config = dict(
    n_layer=21,
    d_model=256,
    n_head=2,
    n_kv_head=2,
    head_dim=128,
    d_mlp=896,
    vocab_size=2048,
    activation='gelu',
    norm='layernorm',
    norm_place='pre',
    norm_eps=1e-05,
    positions='learned',
    qk_norm=False,
    attn_scale=0.0884,
    bias='none',
    tie_embeddings=True,
    parallel_block=False,
    extras=['capped logits'],
    init='normal',
    init_std_qkv=0.0329,
    init_std_o=0.00507,
    init_std_up=0.0329,
    init_std_down=0.00271,
    optimizer='muon',
    lr=0.00493,
    lr_mult_o=1.5,
    beta1=0.9,
    lr_head=0.0104,
    warmup_steps=200,
    schedule='cos',
    final_lr_fraction=0.03,
    batch_tokens=[32768, 65536, 131072],
    seq_len=128,
    doc_mask=True,
    train_tokens=458300000,
    steps=7316,
    dataset='wikipedia_en',
)
Each number is 128 + 32 x the weight over its row's rms, rounded and kept within 0 to 255. Layers, rows and columns count from 0. Numbers have three digits each. The size before them is the row's rms in percent of the matrix's.

# layer 8 MLP down (transposed), 896x256, rms 0.0369, rows 390-402, columns 0-255
092:130178206167075076091159109086133053142167117132151059112136095137102108131118150138145169060126173148120181147164135124073097121156088130174130160110095097143177077138138120122177106081159119080147097140092143125155132140156106054159113122099159131104186186077180194106126140103154106137108142083127119102081120110148119213092123199174154107153172105092127160147136108124122080135094131136096159121087127135104174114178143121090080139151118137107180129148126132123136073158138134172127146155149079211139119080163104165149134095069107109139147173180142087145140103117093096083095079178128142145136128167143199179087107177155118118108112086092137144092108137109080175108086132152094086100162137130106135116102167086092179173129159121152082060148121114153127148153141156
109:152144196157122106137166117119135164155077137114081085173127171107139062156114134167144146083081113115158102115148170140108107149048125075098148114143139180083088094133203208073108094152134135132122105154105167087079132139108143145185103182174094093148172102172143148175121092084144168127107153092084108130116132126130133096074187141137130151121116108108117104123083088177149187098194132155073114097143129131139117129128166105144108135113106114071152117090096126109158105134163119123098128120072167109176120108156088046132094142090160150119127160113165147109145181085146142156159143120143118063164139144125117197137166109092078127146157145041092122098206146176091153122105110188086181098126090148110147201104112144139103123125129095122160156108074117194139102117133175
090:106173122087154106114115159132098156188095083114172123136110185174084145124102125140138150124080139163091186104198132160089134114123138115142100109190107168090161170158133123149143194096124123117101156177086087174143149060111159127137144104172125126055078129158180173130127106139132121120204125100130190133125106160129083131136091112120120098086049114108175094138087129109118203112126137138159132184081100163065119144069119154104059111116188124155136101116084182163132164182105151139144067100125108130120102119170102147136151103105138186111083159122140104159112048169089164130118128115164142093130104167151151117086108101139154124162142151075148116103133126168090175137163174073114129165124116130164133080170086157148064104144114117069093099106156075185091105152105158
094:124169144134139091151095131127105157115088112105145096097149145124118100088113107098183091121097125080168109131144172107150144094148135116122132127123125151117091114080145098160124160091104112123152060084128153112085140104086241095123133163074099131139096106145191125158128097069135187134116096153104129109128129133078144104127157137129129155152157092139040129121060090116101125177121151128112150167121161133140137140119100086151172076184088067145135105088166176148140137145144198113139130143121178160120155122090170079107166132114104132088098139110148088109112121207074155181122149066135120120160134120082155141085190065215130147103095096174117166115177118196118155146107092104137137178127143146133161209154163077161111185140179077111170124142103173094149111086198113
090:137087098143154161074172166104153083113087082129160076124125205096093131149139161172163112144090109164114143069127093064117135082125159154131131133103111151169110115056101172107135134170174193131121122130140152079111123132136150205116168133139122099137054135122123167135199101062116114155123118055096130146124079110153118199103155127148146126165115121098131107165193153151111100080154082130159137128204147147175139108164061125108158116138146093138094122112106093123132156122135136064136180093079129150094150096134128138141160128083074121181118177125132118158132130150118106125149057086093179171167153156117121150168173106096148147130147190126149149064144070137116160112144112044105052167157161152051094137136146142102089105084144142130150152121147088159167146155132095
099:113162136121124127199159120103132141118129119116177080127104077112127122142112115076144043140083143145175119114092143145140175134095148153128143161169099168101106176199135191157029096068122103175125131096131107171099111118070177109171111118150085190130080168135053097124172123053121153131093083075126118121154151124153177133150135118141124148126131113190137096134121082153180162125069081093104110108171100089100131076146163102123117175154128115088151128099221153112171152156144123191146152145187126145191160135158134107148127119146117151163124104123136152143136113180102173059094140131103156129157138127128119149087112139193130019099142106097058141096101100142129136126092090135141117115130133127154150139106204111103148141094156100077141146157175113121122122087096097
107:140087125155158193095117133185124139080135109154081116127106123156100099148098144169085094120086124163141113103102114154109143175068144159076133136052193172116109125103146117156090113095077116132150151147127157048148110137100164110107096119171158084147117109155146126179141123120170112111115189071126153128130087097102145141129129154190147160123136117132132158140112148159105130124130102131150139173141140136184098148141089144090085091170178167151134150137136148159114138091104155113144142157082131099203181111124113144121122159153114108062184174040071121140131107123077137174110117188116139120124190134078118087159140096146139160095121092134136160119128062087229142048177130148080120121108152168091051157187114055099128165113096157134156053164130180111125147120150170
100:147160114112133087131126152140112168113147205099182137158194102106214072119064111133106119144117123170041096098067149145164086103109152167140176115156105104165129130148102160121161104153103145195139051133174162126152164138145136107206100142122148099133087134152133157125128126184159117115110100111144162109185132076180107109115153184201113139115108043171111123123115146114161139035089136138106136126143089128118119155121137138081148140110156186154128105111162135173151099127140140188077124186125149075180128175127136156136166119115100100122113160127120128129107162074115152125092113095118152179138124072150094097055171119121130080114128092101126134152072115161121091073081144151081120154155086065154163111110136091113173084152139110081094196130172119095085144121133112
101:156152115189147084131153148133129126089096113168185160177168124042146075155101080107063133165171148108106159119078152131130087099123077183111102123132148113076067138128171087115130115129091092170116126147123078129125132150121149125134095094131106129139142060119127147102106164131074148100150149145173116091091152158176151132128157124092109091156103133148164170099114108121132109101159105145125086106139228090148135081142170128190147187094020187158114128143155102107129122097135146178088165172113133122131103155133107123151171176117146121120150173122106134156119098122177112108111097155069081181146143177124130181063085110126064054102178103171130147113159116147057095056181136100170138176138123130115183118124189118110090102135139098096151175149120138130115126114161157
103:174142117089118195080108086140145131109073148105111151137213150107080149215045128134101106111074128085123093134107107114131082206099090130097110074127173144102134160087168130116157138040220196089082074139107155044123127136123143124073067155117152146103134150192087139145151135102110102085185111101080089147144159148121117079115143083118153122092119163117121131084147139100160137151116123188098167128148160145156184129179116138137152165139144149141107126125122101112136142104099111142171132154187100122136126095098123086100130148154131146136137120091164129162171132085102120129128099146120159100148114116141169108160165139125140114115116084065167109110154100188152165161167139207090176106159154158120098148127135113167143109104146078130154111133172121109101067070146200
098:127151184109098175116192122209109085104175026055122124129101152075070160144138082155126149117138105075125163143182181121198133163127131162109134132128117103143117121136124159149154137057117126107135151057165106128179117167105124130157145125084135163113064105090118137129132117115100127150138152129173145119104106134114061130116128143127136148138174104195106118108094161084156105145121126117132103117210101106043063167125150189117151148079102131149128116091157148077122141131124091116085111044173126123106151128159097140088076153152177148157129138151139092134105127116106081166201162121147152145153145131134145122119077139156172089091170231140171109130115083166114153116123147097098122106124112108109102166134143132176091153127116104104089158154171185088051104123162159
110:085137195134109109151107146150138097102151133206153127150109123056093155102094148157104163148147123086130148145070085083101151115093116130089152077153187113150142066170081157147117147175146129140118149075144105093151184122157167148144138073143144131080137137075154076112140137142115131150063159148080104125153150158090164045126163182120157143108174143085097106120125142163098098148157107172079124155135081107160148132086159123042097145136121149111116083103114113135146125114158147088134208156146114152120171116128041173129122140124130133120159192150147144130119084136181093098136108132096135082157176124112191155129125102115108086112088159183177143120120197125121158162062111106140110143114165191126098115123067146182090073183149121113184157119140144058130126121140056
109:143101184111177116219156104139087145098096163146166138126083079177082145168131141096145138049186092110130181099151067058138155114118034097130156100132101118115093138121096154115176140137071147217140137189171129130099148139118158141137177138115150131134149121181120138095164073155171166169131130116103082177198072112146197033132137097176131170143131125146143073123107052091169175119117132160076090075135100091138158122135099099150130156121150073116165097104145046090121137139141096132146146139124123126102112100109152155130165128088163130144132141144115107160126075160113148161108158106097152091108158078117150062126144168128106119140113171130108137101122128139140191074090149134136133118156165096118151165120109144175121125146126097077155158096142103079096122122148160
# layer 8 MLP up, 896x256, rms 0.0752, rows 391-403, columns 0-255
105:129129122232110081129128116134161140132071183162155099096111134176119168163163177170128137114092142133135100116118113114064098157123142069136078179164152116121121138086076158114197128044113116097153129140125122140184112210145134163131124113116151095127132095193208081182148158086115106139096098127096153091167152157170068163140087175154174165105092143176079078091142082112210140138113070116102151143154144180100125129106181091129091142099153157121142166094116130150178151144141148146144123109123106093138135121109100152099094139167155097148112108076170109099132118107085130161096138086094116093090150079153129142089136124163164125089109083155096110115109150116169154034145149211138173170107101166113164132107119118066162136135077110110109155116097091161142123146105101
094:183152134126110106156141161140147105105147159125125045161140147105157124152196088119101065127124152047174159152148115102102163081078153104125156107090102115187146123104127098071141104189110165095191161131138146086146128171114119127095132135082130153103145147128052227132143103130151131192067137127141128138132150096185156147082102110082141108121174102159075157145131114109142080102167178187103124216206088086176113089149147115123104109110093093056082126170164136122156136097117102174164139127082088114120182144130156154112123147145102094146133132109091094116131117105153137072133138143141159168163158151105056097134145150153077117117129139176180146151075177130110153097139095117101155110150170153095114118076155151102168116094129062090103142169094121159132108134180105
097:091141151113202125110171092162130107125147124149135176142095162163162112130100116129059163078180096127116136082131131189095112155074128090112135140139085147154132072107110104080113124084155135119148145129175128123116097109109158151142111131177183116128156176098122120024091149172115151170201110173083109139139147152152149144119147113105127149101134112078173125056126190124142099131088138090133112087111141088111110170091149183077116159140124183094106127154089120102167160087073162184088093110153159119128179159079090211155095130180149113098126154122057179126133146084143088115137121193151106121137152114097099105116143080110137117138168156096194195105054092115142140137128148195133147166132068118138109124160099117094127137139106142184084153134170103152110143178068166
091:098093096069097171114127143106088150216165105096106139145089117146138149145062141101109080165082163095135125163134112137089158080162091156109095109095122141139179167106128146110093172055093117152089109075135115161101139104144116118100129175100140150094166106131134092120123143159123129157130099127187127166111072111102105132052158103127116178103152077174055166111103115195089202157112143122063117137111120090098103079116078147127171150094084090074126127136146119193124132121077108098147165135098139174183103110117134167117095129150139159099131117130134160183109132153165123169155147156142182161109082141181105153138154217162156150128181104084194077121144125126111152146145168140085161128130069149096186148081123102149132136148082146104159169127129173081176178099083125
091:120121097120122135135108156205096116139156092115105184181120120130066164093106141125105132122098078099119118115166052098098122141093107157136115175200109110128125106131114162069130104127137063114164171143087144096116132099170061148190076089134157109148118124129065154101150107184191197205127135092128103125126087197148078126144078121108139029095166138151131191095145105109115107169151179098116177192168090118138064110097134154143105132158123129160132114135104171183134087086130118092162143130163122133184146141124094048109142123089123148116136128143072120104120082108148122145122122092171109085119130102177174092144177100118094126105167142099093104155115117150110143103132177130112153091177120124130181121141169092167091122149106072086170135164171116133094139189168167
106:057173169162124097156139143178165169157094156091194163160108139086130118103143115100158125117161153066113139154145096145148163124164134090119121149138170109110167116093150122071126163137122126117164133167162163124126095086094095109155184089154105125093108136127119109127140093141087114091151078139136079179159068111155126147113109123119109155162173115166110154135176079160123087148113116134143149092092109109093186112106175090108135165062115134139113146137153086047114135137146134170151185125165138143160140102130138143219118155157167118107141162134066162141183126120109089141141128119138071129084120111141094086107089227200161145122089095113133160118151095085088187142138132110107098099163147165126173128222059149120171089141066085108143161201124087137119134066098074
105:078105041135115129100170119095132181135085098165109111135095149151008170132139137118159067149100165116181146175188134092109128172148138060101158123133156133114139101106190119186178142110205078079089138094093135128137161049160117128041144160134126125139159103085131117141125108097057113150097096145164128143121082141111075204124109085133136131170164117069147140115123178103099141161172108111121159115127108127108163175115150121141099191120124107135118135100094164170120147132132134106131139094158133149144119119170107154115113087160137105146104065151105184117108094149151127135117152107148135033141151155104113138163174105103166102092121102098138090054153149144138186164185114098097072163091110152074170129103138170133065147137120182134132099104155145164145147115138127
099:129119079131155180188120146087125148157124137140151130069135112116115189125141153166112144138089189100095137154164083075123095147110108078110175107126172138124223092119155133155218142130142146112119141156131102116109087096113168123134158118133112122138153166096116126151112139179074112083154102140130077184149122139082127107115143138114086143101163132142056128109123147071167215102101195077083104215066065135085135143154097104097147121125123115075153123094122114135102118161164190096163116186169147089162113115099203126061072119186140096117107122062081124125092106135123146112095113146121165080147122134157069115095163155160145123116143140175148069140129181141162056154098091120123137133107154155127106095108155131122081156158070139159054116113139140147081151141133115
104:064135119147108031097154128107125164143131128177162154105146154043111136090141122135153097143110163167127121182183143109126071052142179181128156101108116150166185124152194160088079146109135107137094119132149093147088098133137135108155158126117151110121065105084135156122142135091167131136094131163146111112161210158143113134125157147134144149137109142145136137207213089152099150092094113060116096128191086139120174070045140116090108066134130165124091132140098129153162148125172136093128112084092147110145100130113144141187110105090126136143067075159111125145066120146106161142138123120068094153094156126080113178124134141159182186103192119124135121150130164091076139161137150110101114156128095119121204179150098128136085169173086150136153134159110108163058120111152086
100:136075186096096105143100120138222181130137168169133106144138188150159078096108152080091150111125125149110136180156102125104091173163131131169109158123136143115134082096137142130112118174107088144154096133099143088165130155167075129127088107161114101121151145130112108174215132144136100112117111206091172093133107052140131112140105131114028083125123096124152160165133124185144124142099136142120115176109154159198182106125155038115137141127115121088141145143104091147123102062101096151120131151090133144122194091154170148130158179135125148102092114136157163093117128132106193080095130118127120122081083127133173117082135098152089110077133081110112230160114111133122194135101090152102106141125118156066133058114114156141152061090177181143126135184061120155152113124126157
104:155149058122167116121133100157103140125097101103139124110119158178135140093105163131129081094089072197134150144140192149098076162110140109122158131149135162140152140156165112084139166153123127133118161084073119184109172134198143157146131121017146099129100137197152091181142136111115166098189130130107118147110117206090128151131161091124107077138161124112148139149126109090135085128083102112124157087144114114129197114140075110109148102128063140146194087122107154193070073132105163137126142086119186145155114142132111189128128141177191141133126128066160129063159087093156232110150099112114113147138110081133066104160055103111163083150108087138154130139164098144102099184111135111111071131080164131120117060131105156154154108103148149093112091127135126173101139083098143
105:104118148059151112178072056137091166123204139136110058107221074156097105098134157133134105135140122152145129170160155075057163125125118135127073121228118150100105157178111155140154101133122120170087150078162120170146126128132117137181094121121132120147158089117092150179078144132189146095166110159105164141154085168116113122105078136114150111142070120131099137154114184115134141111158107074087124143152091123124110098123137124097086148088161185145072101043196165134149124116149137132087138155079159145084146165071168171115088184155129093126084161121163161108144071120093085112126123153103092194098154139157114134162177173127184117095074095126140129142125112112113120091165148160166087153145126096073122111155133108117165135113135104163136155156134100121140167196072110
094:129181160116166054167145137155086129179123230163124096129119131089109099099123190127113170119162125046194162120110115165173165082080110149125106118071094145129075138142133164148152132107127116166098146113096167135135147145151071096122127173144147115177101131095129154100172158106093151130141165195159152120053102111064091121112101124172124166149149138048094076158119098132112108136206072161128140187112111163159136126119128171150095101153143132178105100132089127080111151153125156071127122094092123164119095183097133143135076158076093115108162111116167158119157132175101144090142176124121108133163152142172108168109191126150077121125102146085090146135079106116113162116118100180125126173166132106092141108138130141137129114124096150135116188122104223066129183088121068